From a checkpoint of a small transformer trained on Wikipedia: width 576, 8240 steps.
Each number is 128 + 24 x the weight over its row's rms, rounded and kept within 0 to 255. Layers, rows and columns count from 0. Numbers have three digits each. The size before them is the row's rms in percent of the matrix's.

# k: layer 3 attention key, 576x576, rms 0.0612, rows 226-261, columns 512-575
# q: layer 3 attention query, 576x576, rms 0.0634, rows 227-262, columns 512-575
# v: layer 3 attention value, 576x576, rms 0.0466, rows 192-255, columns 512-575
# o: layer 3 attention output (transposed), 576x576, rms 0.0438, rows 192-255, columns 512-575
k226 089:128161137167145118136115128144149087128137144083166099161105136110134125140141150120151108155192123168116123130141104107165090128156106130136109091146184142113128109125176127106087105102129137
q227 092:116084131133104138116123116150069161128101108164153162165154141150136162093125126143112144096095151129129107109137116117154155167116159108142163121107096094130087125109118100111122102133065153
k227 093:193105135179138129154102149126127126118122162148118071131117137116108133134166112110120116146177128131110130117107153140084113106108076114158142118146133116182139082157120139117067159114079139
q228 085:130108152135110085105125106123114134124154112167128133142123132129077139134130158152101100096102183131106123138110112124169117168116113132084128160107160080105157129114116126093100130133094128
k228 084:127147125168140117166122154117150138129143172138139101103145108097090109176124119092127115178177110178078152173108105146076145116155123129143157137119146160093140123112148146102144136115136123
q229 088:103118111181106112107110184127166130119121163110119134080129103124149086174126099181128129105140082118130133132123130138122097101138165066156084150120154115168126149088128106147122120179124140
k229 087:110127104099112161100163150141145126119140108106087122146111131171185146148127149147130150091108160071160136093118124117146154153101152155073105126137138114111114153144097133167126132153110097
q230 101:127116111146088130116127129126130109133154141148142148116146119146151121171133082135171173144131132108141144143161095157149106151118160100100086173131132116114112089104120111128134123166127097
k230 104:089134083109095111121089118099164096152145139104115117163118148158171128122148157075167117136146088166140130135093131148138121154139119133146136071144160122115110122128121134115113114139113134
q231 087:111114139142159118138112137132154112148120140109121152129137138120158115173121096141138114148130129110128108123117133140131100132150143155165114100137120151126160153125135085099115094175154124
k231 090:130126136110115154103125139154134166114131098103093164133088137165146121115104138179136110135094165120150160103130135138118156104137129175108073110164119092148125149133089119153109120135102130
q232 107:090129153127116097164127117146125150126160131158169108095130076153158124163100116107130120108139088123145134100122113118123107137152119111162101119145080133118157114196148100134085111133155122
k232 111:142139116148106146133149143143122189153119075112132120134115129124121118159118107135127145150135161081100145140118124115128095115159117142117153117142106137023169141104056123115196140092115101
q233 096:167101114123140126130135114104119115128109164115152125154153137123129089120101163109096071153122146150124126136140139154095201090128138168104138125103168135180123131114141138133099131113122132
k233 098:116168128165128110105111107117122087134114133115151133140128125070121137150166086134119113118121126149080102141135137117128100108138145099180169149108125164107111138143143134129131147106131124
q234 106:077121131153148121109128146140146089126144137143119142163120147122132108137085118108144140140125160119111175113085123143141126134135146144111096164120112105116135111110125119099111090137123128
k234 106:092122122123105085103096156140154139139163129113081115124165135151148106092135101149120156146134083114126140135106133166147094131160137139117156097160138143124152077170098186109133166164152135
q235 089:138074112131151102134146094114091143152086139145121125136126125129141091167161118106102079129098106153129139141146121112106186111121132124128112175130124119141091116112127111124077141097069166
k235 086:138153153150095140103112129093137095131106162138145094153162159113115126128125116122155121120138161175086104123135147112144106101130120061161182146136119157101147100100145141135173119121117091
q236 093:119105098128118125162140129134132156149074152155138115136135121160109109086116112116106131128152097113155142099167093129138091127148134132100113126111116111152108096109156123164130130122091158
k236 094:112123163117089107126121099178164122131105186133163125155167144079139127175150115120128157158132087147124115100132148116149132121095114113172146141083106172118137138114139122139135143144154096
q237 087:156129128099124134120166091146112163130113099144134128145158140108115142163152152096153124094127126154175127146137139109143146133114133157093142117142151099142089104158090097130135127104128135
k237 089:123141121166147094134088151103136081161158166141159082152109124081095127141145147098141134149186149173071136162129141136114115128165122101146159087103129156107130076088160142110102124125138140
q238 099:129173100119146152131107112117119135123121113152132142117147159124131162111132119096146177146124132131129116110125095151145109080112117151148159161127089114092138141141131105149129109110156137
k238 099:132130181164143062145093115131139136136136120123148123157119111113101144105111152159113105126124108151087151129095161095114119147161120120161105140150100160105111080145115093117127098140159137
q239 100:143141137122125105166127103106101139119108132170114115109122155106099125093157132165084109171074127118106193156164123170108116136137130175129130111117087116116144121121157133135144134130147166
k239 100:137132162127144143139119108134100132113133144122178128138167118114079130152153088134110123119145113110115136127157137073107130122126104129159158146119137148098130099108095151123121150088120126
q240 084:165138131101117118090142136163133097133133111159162138146171094112146168129128136097130152103123132117182111140158133117172139128125140106128137131129123119133074108157091120111109122099113136
k240 089:091135120121119120138088109074104098139116141144111108153093124091126134123132079099127114144137126175063126134126146147122114106111152074164171107128156130116154125099174122138130118127152135
q241 104:084139114173114128153135091113140131134104129125141063118098143113103123150116125128128143190113139124106115135159133133155112098108157155153099137155140104082168156155161169120103117172151135
k241 104:138121139080125139127106136095143143112085117124092137138176075167121139093110111139139106128085125110140126120145150133119155126180127149133116105150099119119141170147103160122179110126165129
q242 089:112111147123126117115140109138095128129121144140145169132119119145125116174120110147122135121125154130141155145119119171119149127100147137080102132103116108136154123148130117114102147127140112
k242 094:092104115152138086122118113100125044154157150134150131149119151128103139157129134098158143101201128159101140193126095137128106160114128113135150106086148139091140097135190126117130093110143121
q243 101:120098162140129117150107114148128173124109139109149103118114136146151126145160092122136122109103149126102164092124122112102098093136121135127114152087108103113174141172130171116119133108125113
k243 105:162168110118117179134116107112137160136127136114153122110135147180128132141119117109125103128140112131181095119135175110134142152141114157136166117154115134127115162126146152145122132093149114
q244 094:170149125127138158128135114157102111123116116156095132131124135118086153107131119131162140153147136111128146172137119130146124123139112138102143149132134116115150091134112128149137167118128111
k244 094:101124142141122059116106121141106111128160148100135087143125156101124121113130135122140130121127090185109113161121088110170149152145133107136108113128150143136093088095167107125093142157133159
q245 089:135174131153160142157120145115120124109179132116163160094105161163136113158113169131139199139126095142096108093109098136120104092111118119188131129131117116134133135094155141090123098137170130
k245 090:149111110119137139103160153142119188099129097118082135097107117185148116122119138139135104086113142070200148111126104134158147137091141157064087137177115117167094104148078106164137156152120099
q246 096:098120111097128151130139140157072128118099144164106148156145143104109167072105122123138102149138157131153168107147128151130128161142124136120147111130103114119101116152144142133098134096118133
k246 094:134140177168142073117132102136140157112147108142118143140121145095065134092124110139062157149124118151095114096119128154144110135081098137150139081134157163156140143125148073077155148138122173
q247 085:135077142146113119156141121146091136127085122182106165151135145134097141128170090145150100122097120097137142139164121133140140155138131091141129159091133091130104099126069112166082136126094139
k247 089:147157143162149097140123149129132073131160128127122078150141164084134119139155165108145125149188150199090151148096126113101079108179087126170132082118146152100143144106162117118134100101103170
q248 106:162135161120144124088132121155094147134145120097130104152136119110123174104161126151141079065154138154145092134142110100126126166114150097126139137121144156122126087107099120120197129101116132
k248 111:120124138164093109125130129107151112122134121139125091107115138113107158125082162123102163140144187147114065124118146098143117111116122106134099145150142059155158131102134170122115097078127114
q249 092:156169093099144116128100137144180099127169126075140104100109107119132111127138176106144116126136129125110110152110141139131117117108141122112099089189146160130116118169156148127159129129159095
k249 096:090122091101124136083150109113125174118124151113121131103114087137132127096078112150145148104083136120149099118113127115146163162134179136090117187104139105159113149095115134130120133134147107
q250 101:150084144109140121127130146100161138140109131108130103138123112099145099154162121117121095130120120141134110139152153073109134120141116129109149116125115166139104173130123129118155108132174149
k250 101:115162157158126105117136114127177122115092102147155092139152145106164163083126142083148152107120168178129137097109106154146147119118131120117145151105108111152156136116122141142140078111102132
q251 101:121155083127115080092133163113145136136153135117168145134152135061096123165112106099098122104142116144173141168122103107122082157152154133125105094132151176179102105138158111136155108169153145
k251 106:096140102106086169124121158099126110112108115139115150128101139156139143119174073113151157111126116137121118137113135140069121123088140059116127121049156081146111131069115137145101133184122116
q252 086:137128152123140114140138109144064189142105079164118167110108146127115126118136117123096112135110121126135126110115119132139128155129127147135133149125133105119123136147089115143133134085090130
k252 086:146145148145122148161104124138119088149151178104174087126154118110075145161140126116156128147164166180113122163120161068092084111140097091131090108159132140086155105136156102122110108102142122
q253 077:117093097161126135149135106143082137141100134181116157175150158135155141138155145106121127147118129128138122153122125102173134131140115133127167132077073125096089101135123090176118127121113144
k253 083:132123152160118122162108152110112099132105154152157104153136112090092149114115116100123118173161110159083129133120146112095086110157118100147166097131148125114135056132164140079109116148134158
q254 103:109117136127137109158101112111144131103129139147176127175104143145105172125114116078105071135130138129145110129129127157108172107105081169114133108125095123158129120154151130105103135100103097
k254 102:134152183133140105143098157129115137140131131116130155083107114115127104129128102140109101108132105143042100173137120166101110129130137096087148133091131143111165131115124124100170161123168117
q255 102:103080126103134119106106086073136155115142136129132139163155146137142136101152086122118111115099131139132134130184129146107131163137129135127121121105106134141089147124132144104088153126135150
k255 105:156138128147144150169138110113079127140104110176131143105147127144113124115124103125090133120147160134164114116127153131129138122148083115170187103093148089193127152123151159059152146088111129
v192 099:156081073088103134126112122118085119139126158165121110120120154144069162131108116139138139163108150123137137095148135104146111168142146127132151120163170115111094126115104161122122142120142118
o192 099:153150158101150119142127152126130117204115117095143138155162106113152138133123117152070164151126140134098119133147159118133129115122124065118111150105137132156152174088134148152135118164093144
v193 104:104147125112122131134127107128109145120149132102129157127149114144167145183131124119120097129136128141137110117133131133102147139116121126153124108138114156136113137124195104138160142112127109
o193 108:104146128128148126126132150118145120107098149125062127141123099143127129109107180124171165097143125101132146103124115105082080123136140140178117119161161133122110129133153102119103127134194131
v194 092:123109102164121124140083101116135126126118114120089127110151150103104137101137107116100156125133159163139147131150112107098156082148108123117117111116153108143128116119122094166083135102135090
o194 094:098132149141119110086194107075139111192097121139145146128115120130133117108149099167127125127137105147111103117120134136118139201138119167106144139131146124128101154125121169116177155152123120
v195 097:133111096086108104161151155141116132133159118152114146141145107175148163147110124153126119118094156135158121119141118129154114137103133113133130158128141119125153101150106166142153104143076146
o195 093:154121121176140134134125112154102159196119153144098171180164126130097164126140104101111149156133126084115156130114136120126106120147141133098136148087101128128119104097091109126130124118111163
v196 112:127120098192149125094110071158140134124146132146094092124135148134135133101177136107120126114171114145083184144122128135164164077151128162136145150129144135128103139132126121104142150134152142
o196 114:100120130123108149205134143139134138085123103071096144132145145136120107093131172061160114093128132121139106126124080135116125106117161149124146048166159139099130085166122122087140134107152132
v197 101:136143140206140093126138166161133131132186124158158126135120124159119142117111144114122156156138114109108161105116148110156088134113121146107109126145140098122154168187115122095126122149103101
o197 103:128126105103115146145130099133119099157162134109127095171126171088110167072159129137167117152137144107143121169125084183166129150097122163113168124129108140130130063108121123149121117137098131
v198 107:160141119146070115135091156134117140123170140121080156098096085166143111129107106149108088133148115116131110137138109145142130104185145153141153104138156129131120091138118124099138178158129159
o198 107:117132101108132162125120099129157154082095174129144074142186151134124126097118153128130114140129114145103121139170145143136132116136165151161126142119118154109142141126151131161160116123162162
v199 105:133105117114110125113121097057157118134138144123157127124157097123106153129075100104104150115124121146134153146111156115089102135128108109091126126152120123147125158129113140158103113100108114
o199 104:148108131108160150156180153132119119169144099108133087129086146120137137151126099192165168162126122127141132129099124169175127143089167142105116152143125137108141102117163094119127125123073108
v200 096:093157129146134111106142090167109146144146122131100131131127125130182140131099135165145139123110122095115159155160121173174128102135128143128121151126158120116115118183076109151161144139135095
o200 098:106121128101127126169115145146108146087126126139157171175151130125095154139144125066114143142129131157159145115145144141124141177140133122107091090101128134111141121137097129136130125111071176
v201 103:128095157081172111120142106123107121125118119122107109123142123131134105103114138135147115149105115126129189132163114149137152111161125146129138147112102092140124130115116102141111148125080140
o201 105:123114108126107145135120110139149166128128105126120147121096141144092145131154138144132082120125141167165157115113137132136148108078170118115143150067156130090092094122080137121163126097121192
v202 100:116171102161141158136113152154094131132129121171161132129083112171158167112152133137131103119135113146083108150121135144141154109120150091151100147145111139100138119093162129127089069115128172
o202 096:129144132149149159139115103119153131113162117107090119110119106087134130161109134118151125110118127114136100122132165150096141156127137133104143115156062115193092158174143112126155171100126149
v203 105:144124142140110093124093127155133141130131136095100115145162149080129125117103094160136121144109115138123143115127135069111112132147122110106094155126102106133113068130148130158129107181107128
o203 105:105110089130125154141140101036132142158135180148175105129160106141090081142164065072111133129114166124143140154119117156144185139140156153110115120129157094155140151107142118158115158105091121
v204 107:138122133154139081134124161096125126130141140106109166121122092138119162117103123116132124128126145095123144091137125123128081103135133117116146142149169100128144107120085105121077120145099151
o204 108:156127143125154151126111092139102102131115160150125086118147113108093145124129076143099113092117153148156136149109135147153158206116115155094132115123129129158145164140184141142160102111118185
v205 103:157130108093125112148129088097140107129110096149119149131135155136135116109176111105103119166089126110086159109164134117160115141096122114127156084105145093125145138140114130133110104118144141
o205 105:097126136182157140117133129142125170099151131116110091090121132111119115134106101105153111144171140138109170136132106157120099114118125104096110117128125108102106140139141096134116120154142099
v206 096:175109164172166118137147089159136134124109113150096096122148133110103114098101125133124148130149171116125130126164147156139143121140137135110104094086122106115132103147119135098138173099144146
o206 097:097134132133107151135130124123110111154150118092159155205141138152120120129178132105130083127121114111104128124091110122097126123115138140128106169117131128124146123102085143145052130104114141
v207 105:150073131159138117140126121083155120128097138113147141123124087152113115109131122146130153090147165115101153131123115138138099146057141109095121074141140116151122120177121145136130127134112113
o207 108:089140120109158135103160118135111141110096120153126103163113149141103125127157097138088118148086134132150130091095125144141155138123147092069097170106148135165152114069123145114108140151100128
v208 107:133125119123134106155153141138125145132160123108136104108138154100094118077102114138130148092140132171082170118141123125106108108158155127115110137084108112128159147104128118131101163135142142
o208 108:070119105155137131120109084121115119208127139168142129139114108110103122140125101111110115124108166114132117121106140101126140122134157095111119131140148116095099087118148119109096137109066133
v209 103:125123178116128115166136100151114145126106102138152154109168143110126137113131125113140148140133119141135139128143099121158100114160151146121111118100130139134158099158084134167132121133112104
o209 103:111117103108155140150154098107132109081083132150135096150130148134132134113131117128138109114131120140143157142124131146117125176083119125130147122114126116082097132147103140118157115100144099
v210 106:128113118105109143122138135131118113125108146098107149142122171138167138184160143138130109109140104118099134146100125144133162092108137133164149149117143138120118143098165141144104116150118125
o210 110:133160149149128131171128115162121149096122134125126121124172117161144130113121134075167184087144145138146103111129129105099133169155103130144160067150106159152127159170141130096183146104171100
v211 099:124126105113145164119123126181145140133162115144130112114184134148131099137145111143142125146128118086112134083148161123142129118187120098157139111107142083104111138182106118121123082103126132
o211 101:172113148157169125124129119093159082100121130073114123115079123109127142102125174152146101134158138138117115150118092111091116108097117128108121119141110119147125125097129169134178163147172142
v212 107:109153156128117115109100143086132130125107110134117124135097144107147172152158119132154120122129123112098082144130129091161109145149106149137181111158145120137135131131110146116166122154159104
o212 109:111102100106100150116167106140140136075130127162177132134168142125171166082118116134097164132111096119154171146139131157151097165146124166154074124100124155127148107143081137143150131160152139
v213 103:081087147114101105128115136121136136132103152140127133113151131130131139097126114143119118079147116116152133135152112149124168134133124138114118100147109123115126112128127110154146140118125156
o213 104:116114123145126113124094138142098148043137119163118105140123102160118102160103108108129106152098133138098156085141137157132084112119129127156134123090154140120114111106172126104108093097122173
v214 093:110169138104118133119114135147126125135137140110146104121168115106092156124100118139127145116133100146083166142104083114129083146139153109131076112086102129105131121121063121153110131118137128
o214 096:055099121150143115137135084103145110120101106159134081198121111142151143131142106138109133148087131131133141137105125158139156173119126121123119153106115121112158127119116106144134132113095112
v215 100:096099143165167131127129128110117147126184137091114161133167110150149123155154156128124113113145103168126131186143109140135161138100133082137106143128113176138109136148169099137178122140139121
o215 102:124132129111130141139164122139143106121109122171125147154108132137141146107126164069123127124134147100142152074114156137107122144170135083148096094144127146123108134164085116128072102104153117
v216 104:125129110124160120107108122160113120131089110143114114109144152105129150135113139119099145140119153144121127150171146126147124115157119099124087137078092152144101128135143082116129157098138137
o216 104:101133143115158145099114131081123101230152118133143157121118085104154101131112109069108125130153137135113129126106127137121124151164151106130146141125117085130133163103143135144081123183107143
v217 093:145129059137131133118126133177155150132142118115103114110113132113135118119150158099175152103119178091139159128110141073150107170136149157135120099129141163106142117094140152095126116167118126
o217 099:132147168148112115137149104129109120153130157153125095158126151113109163107133114185125134129127119138114101153137113138108138142089106195155162114156088148166116126143155128139160189117108082
v218 097:122114165098138127110136082168132131131144096134118129136106118147132149143113120149114140081125135105150155147152105144116142184130145146120128112114083162146150159123132095116174126133099126
o218 094:078130110152110142110111109165118135161126167139133181146157144122115141100142091117114134122091155135158132109114105122161110121150127098128095151094163100113107091113011134130106113119134165
v219 099:118162138102150134142183104064099114127090147124132149141130108174119117163134160114105123112145116150133130106116121103117139125086122116132113126186139113124118156082151087123116085126141117
o219 099:117111136163172129092138163134132132121151125122170136152099160106126153124107119152077133142080106113127112105104099115106060132134138159124118158114100152089109160118095114133119136158135126
v220 108:129142115137170126178127068150156134129138094164158126099145146078097111093132149091138145162141117154130114123083136119104128171158121140105128127117102106098156187133120103117108119118131131
o220 107:120124097153123114116140100098144092170128133137135131162057145114131129110108101184138116130111116131090123159150101149174092150101164163126142141149113149138084078138108126143143146161127116
v221 100:130101155064138122116135172123094105127122104111133153125138138109156147150153118135099092088146127142135166103162130145134089086149148108162110146077119154132097123116160126112107139097153115
o221 105:134144098193136133144119135130151129165104131136097155134150111161127125126128144090100122114125152124130087104096159092081156130173135061145111134123137124120133161162105138096143170112122129
v222 105:176107103111128158124061115145142131131145124132086115130129130127093123107121101085108085154127143102105158056140151127140135086178130141149107102110149118143103107128085107132116102116076148
o222 098:155149122095158121115149119058132122114119129106125089122100110094088105126143127146126101114127114181143119138154145135161155183113121152081158099145148139156115157115131187109168175144094126
v223 098:136157067077119088162155110107150111128133102102075127116148157112093165132119124144139110118119139144159147143130158079115074141126118120104126105130114157149099101117180144129132099133152107
o223 099:101154186135119130126115142178123128181153128130138161134136126106116115128125154174103113140116188146185126148123102108162134120132115129159103120150156124123134119140113123142136155125109123
v224 103:100121164076085139121117126105104106121145129141111137128086138109148167167158117136128120063124090120124155124124105129131138142081106114158154122152143149123078105116164153139165122169125140
o224 107:143148139144108098152128159167082215078117123148114143130153094181154110115130144073128149174120116146164118110139133118130123109161131082161169091125127156117172144144139162090137115075163139
v225 102:157116140135097106121146158133143110121118119098103113144133138122088152164135147161131146111138117108114134092116100120148130106106108126107140149097170150126100073099102133106156163141144158
o225 105:101148140137122107140129153106114148126141126137150127158128121174150119110149135053074123142122138125134164152104106116128097104155127068146149102097133120116190208104150133133100124127114110
v226 106:126126147110137143115088183124118109125131122120102132138106112122138099157178123148147105095173114145146125115100145121117142131150127114166139144134168159121116118089166106108138131151155155
o226 109:146148146129116144151150140117150113111085153153090123136161079172170145124098138138098124127109121141150130130170113118103123108133124145154133138143149134170163139194118164139195118117193142
v227 095:086135159085185176136152074114121139120108107161140100119119116184153064103158142088118148145107112148158156107168119161157114121142110150139144146133091113120134158155069085132122144096139129
o227 096:181088135136142117146146139116132135098136125125145168163118150121120189142089140146111110128093080123087144132098156135111112123096167159120121143126124131100093105106096161089138107135141179
v228 101:138132141174108106112109143134123123131096133108167113135092103129144139127116122091148148093138078133114169136112101151116127113159140131094144144165130128134121100159124156149130131131140146
o228 104:139136135088104084137106135142093110037145126165115113147141142143129117105127076147157126157108123131109130160126128140116123124126143109167133129118153134105162109111153106118117134125123167
v229 111:126114123095139108151169185107120126137121101075092132123090101100133133144169130142106101108098086116158088135125142135111104108121126116158132144140113140138141105125172165112128131126126126
o229 112:138120130167123109094086103209139099187142150161142143057182151160149133111115119130094130133162201138135104138135130090144146132178117077127103091140167128102147104124065114124132099145147138
v230 109:095167138086133115138106170122151130131157152077109159135130114126107152167107122138104118075097078104135096164106119119105119135134111116103156127154126149124124140113123108124146097157127119
o230 109:139148171115115158098153111160101121167111141156133101169156137123145140069146094134125159149088153127170100139157089113168100164142149107203151101102095155109166164124115134119157100128155122
v231 104:150134124124139147130130169164161129129130123137113121137147141109111078072172116131146138106132169125105181170126128084092138049120152108092069106105101126123090121152160130146124136125113130
o231 108:106121151125124100125123100116102124151131125147126118146132145135102132159116138142162099132156135103146119127121110152133158156127142126140125136138158103164148163111101084112092134122113129
v232 104:117109144168153120118129181138101128135146124139136128134091123111146115117132103178123123144137169145114172140128133123123103100116162092129108158146158122134118117143075105147130140141118125
o232 106:114113125146116138161138135114133121045142105108138129140146115158100124145141145087165076114122119106127117130099107141133170110154109066112113127079117117123176167163158112149077173093077152
v233 102:162173182113135162121107147147122141126122133120118111134150144135117122138162139126151116178095127086157123129145112116121195145116145142149122114167146109121112136170074181108119120133153136
o233 105:164121072123123090116121149136153122032140139143136094151083112111132160100110140116130109127190148126117142142146181162103080114116123145130096127122113085183127102124134143172118134162141160
v234 107:112155144107130097128116142100136142128140125099173108110119091140112142137114125170124120132115119138133159126106130129137079089121133097103115148127117116146113115164096118160089157153146120
o234 108:100073121133151134124143119125136094096143129158154086156126126109141132142127124123131126113121165134129130142112111166148166160129147114109104152099137121142190171121153135156106128120067153
v235 104:117114153087134130116134117152152141128138118130162170139136192175136111111109116119129144153134128129081158123131123118119097143120144159134163124106106121138123133159101130141133106136119135
o235 108:106166127174134115097107090140109133114135125145137095103099099093140171134107114184102133118113162118160156161101098174186143177083122128066110148139136092139166143102096146134134127121113129
v236 095:103150089127127109167150107102112107133068099120096099128092164129166115140168117100121131111091099108091112142111122119139124122088134111110144120143117145132169160154153137122104123159161141
o236 095:155127185133127156114103148156105169104193147112158143109132131097153143144132120114142153140115117123156159147151119055121138095135109156126092118152151143095088073139092126136143133157149132
v237 102:109096126121123123135096132118126130126156149138130189126126165162130170132144148149129092116072049081105143116161103121181112194148128117158083091103096152146119146168102140142134129108101117
o237 105:147166093130094124118119146114142153088083126129139138112140116080120137112137130103123146128166173139138163135190135166137142147131097143116126122123154116118143122142140121173138138131122113
v238 102:106116150132145124130112143134105127125095160143142133121156142122182114104116167154126105123158137137161133140137106171146138122134151107166145138128135140129120135149161132095115145138130107
o238 102:144122115145138122140109154151114128030129115113104133161120089167104117115099157091155122120143135108083110123120120129096145065119124092175148135122109134103160113101118128098131125097169190
v239 102:122113133110116093120167130134107137128095119137115114138133171114134156139169124133139126111128166141140072155144137100121167145129113113131112110123115127114135083148139130129133099127134155
o239 102:135142126149150145104107163148113075097142120128166119119139075142130076140116145108101138093167115114120130082122154095090102134152097180174124138135132114132128154119152133124134161139169123
v240 101:129168128148141155100084094142177125128153109140099115128157127079105118095132131123128133177123153110113102117101125141122151155147123114088128103129121115118141124133062095122138154102152143
o240 099:116083126086122119133153122086133128089099119128165100157098119137145149102139185120143122088154077155121165164121149145135115125137105182124136120154117123153135161133212153145134130130136098
v241 100:119115118175132136123097140106110112132122113126161106140100172111164145152135105105126071127171094153069112143144147123145122113132137108157114132172135115161115118113123121140108137149108126
o241 102:183128110079130102123151197133151121069137100112115149102146123146138158097123193105134174136140140089145154144136123140101130104097100107126129086151129122106140131189166153129137114145174123
v242 106:129177112129141132127161149119119122130132113119132150124126125118140133124109126117108112085116120149113123152143126112123138101104150123129146138174111128127105134119136067092132108138118083
o242 108:134116134101118146121143154153103098133168127125103142135119147150133121079126165123142148104127147119128115133056118140136136117157148115170128094137157162059165139162133107120104114105131143
v243 115:151133109125139142140116022174139113131130122147102136135148156154147103106113144131138162161136182160120147115106141120152143090113163156112144114136118100134121147092142105141120066134063140
o243 116:095152119163118149123172108113104138177140116100139106200126128098082130133177128130133096106103102122111123128104104152093155146139134160101155102136082116136094118154065152106132165106138126
v244 111:121121118105110105108131122090147116129102137136106129110104107161125082127120136158114151132155133135133141104129111154128156058162142140115151141105125108125138101130169133146132152124104109
o244 110:092130154150160143149131132139091167170127145147110128217162120176119127149140104104122112129098129111134141119110107135126124141107141104167149141114133148137131173086118143106108133096140171
v245 097:147129175098158128135157085127126102127137093139183120149122174104146081094126116117141146129109084090150099113131118142116106176092135125110102112142101130121142143131101108117160128129152111
o245 093:120124121152114156152153122171094115116147125110166134131141144118127201122116147145152157097106161097114129144101118146140112083137124093152115170102096146114147105107051111109129125121144143
v246 104:093165132120148165127147120128131144130095100154142096131127178105143153126130150111152148154098086138138125149132118125117168150085131143134153113160084144119168115104171135141164097122133099
o246 102:106118121141093121122135115147154149085140108133155191134121097117161139139114117113154157103145115094128148109131147132137091117149122109158085137085081126099082092130051101150107150131126099
v247 100:144138121130143146118127166127125116122169130143151144113133123134114088150111150108114113133149129133127105151111142164139139121136118110121148127177131152122082136067162103103116131155163180
o247 100:151136139110121135177112128088120165120137145111111121119114116147140120159100143085150116100125126140140084141164156127108125103112106116179169149130113173154149167169206114110116119078131128
v248 101:098122073145138152133158101146131115130151152106145093125131127124177136128112150113140140151172132117121112173108129139147165099139154122115116110150121151110149118113161143157164110138128080
o248 104:158138107068106139116109117158143135186133129101134188144104179136114140082143157130114162149107153119111135118172162103129120146114099138119117115195144112116072089129059125134126128161148108
v249 105:157093121080124132151120107166133111133118123105089133113188143081100090098102102109141164166146158153098167132125144087148142108156138142108097112101129126137127137098128137147079130110108115
o249 107:115130123137135123127157110087134140255106104154110149159116163157089154126149113179106101111106125143132133133129125123112106160101129168119151149140142109141118111138127160131202146128101089
v250 104:112112140148112172087096165131138109124126119130153127125079129113106123124087135117109146113149095147150133154134118153100164090112121121094100115143095074137107124145137136127120158122136136
o250 105:141122133110107063120144179098135160065125102104133132150111130124138097160127098139152112120133106131120128126122102145207111091144143126138171162098173120154150157113173106133085133143098136
v251 100:119127143098126137110115162090177130133124105120087120149112144172114151138120130118120174122091127094107081128099112176113134155151128125152141089058116153122150172090148140084154112126107127
o251 099:120127117196098134120093168150124146123129136149099164110152099119131099148108090129115099108134165155146160135116132127160111124109098115146121144100095128157114149160133118137084140150113124
v252 103:099132155149115074147123142136141126134099160100115136148132083140138115138126136142123130116133100164107133149112118137120076107119142120107122153145137136132160134180136117165094141126129130
o252 101:127123086100127177145112067147150159083115140156125099109133156156129126100116052111130141145121148115129162146133121137158168129095144126093162144102154117071124052108106095138160094098092157
v253 099:125146114126120144163128121112121116132132149150126171108122144130120099119151164112133135117155141194095142158106106134103072087122118118132114105100098118142125117068179127130112136122130136
o253 101:074144144130100127094112128117150174183083115135120119164118121134129114156106108159096072150116122086148116138147121090144154132124133121146093145098117157114124150138107102133148123150137130
v254 106:128117139136160123116118069076165136129133113127127160125124104132132107117161099110129170119099123145131130130133126136114109125118104110090126102152138105161101168178108112153126097128168151
o254 109:151133153118125121119158168149135128124085132137126073102099186113160163139098147212151133168120114142147149157114100147156112166126142145109120123137141136143157125119144098094127117169148106
v255 105:148185115157149150128174133181083105125170143130145109143102108103114114145116119124138108152154128094143103129096126137160137122103129113153118130163108157135094118106145118093142121126141087
o255 108:140126088091107155134128131080175140185150126097146134117098148159134091102140172140153104144127124157102084143137171108097119072107135084153139157111099142105112154110111113137090110106150142
q256 110:155141157112132148095058120132136093126093154128092097138157147082114129112149103090123114126112116209139101141171154132151126097154156088120144137147116107128117101143132154138113134145149142
k256 111:152146194110124118144113156117087092123084082153139100132105102129150161144116077107102092154194084126114094143122141129110124132107084100139117150123132151114114120162103158121147137087150112
q257 089:154108147134138128132144158125111110155170093165134130139122116155183125104106142097161111137132109085152121143084109126142132127112121089123169147073103125102143099135147152136130076168130089
k257 091:157125115147131138109118131119120142126127101133120100103131126118110133119125139123101106160097125121116094091115144120087137153170072142157128111105146156123144138125151194082120159181116154
q258 097:099160147153135102124176138128137189133155122031096082090136100134141100162135094084139119137110096096120164098116114121139149174122102197106100077150146143123133155153150106169123165102125151
k258 093:133103084134126115097141095144172144138114160120089152137099141110096154125149133128162162134134161134146130105152148127137123156175144124096129090144098131135095162157079106131103111114137120
q259 112:154111154121112164122145126060099139130138160157122162096154103139113138136176095126127161136104112110162131106121121149113116171105112158163120128133098137153118150140117128148104115151070127
k259 106:141106118135129146131153129095143158109139173144088112113112113097121123155139128123121162161085147113142109138135139098106111144174123096134098101147131116147103139130120118090113139166126129
q260 097:098110141146104095086156122114098102121103142113149151153130086110103157152197123129119161103114093130131181133139110135075114156103099107085144113127113156118136141087173134145091156140128127
k260 091:134130146123095118135127145081102081117108209126146095144128148131128111142156104136133117143142087171096163164115106116098091111148130109132121116156174117113137113074161139121126130121121112
q261 116:189131104121137159150103127073091123131139181114160139148123122121096138085106132131096137127111108136190100113137154102105120119123108118147180140134148146157105096157128140142114163132102065
k261 115:142153131087125114146146128117115108146095144125156167105120113131132116108115150098100139126122142126108120100108146148123082149164132109120156137139124104135156147109137204118088166107114080
q262 098:133160161139147101144139109116134159131157121094125147089122120131106096146135110077120107116134104098152168141121126158094136150127100225117118042124120139135141171104166144125128093145136134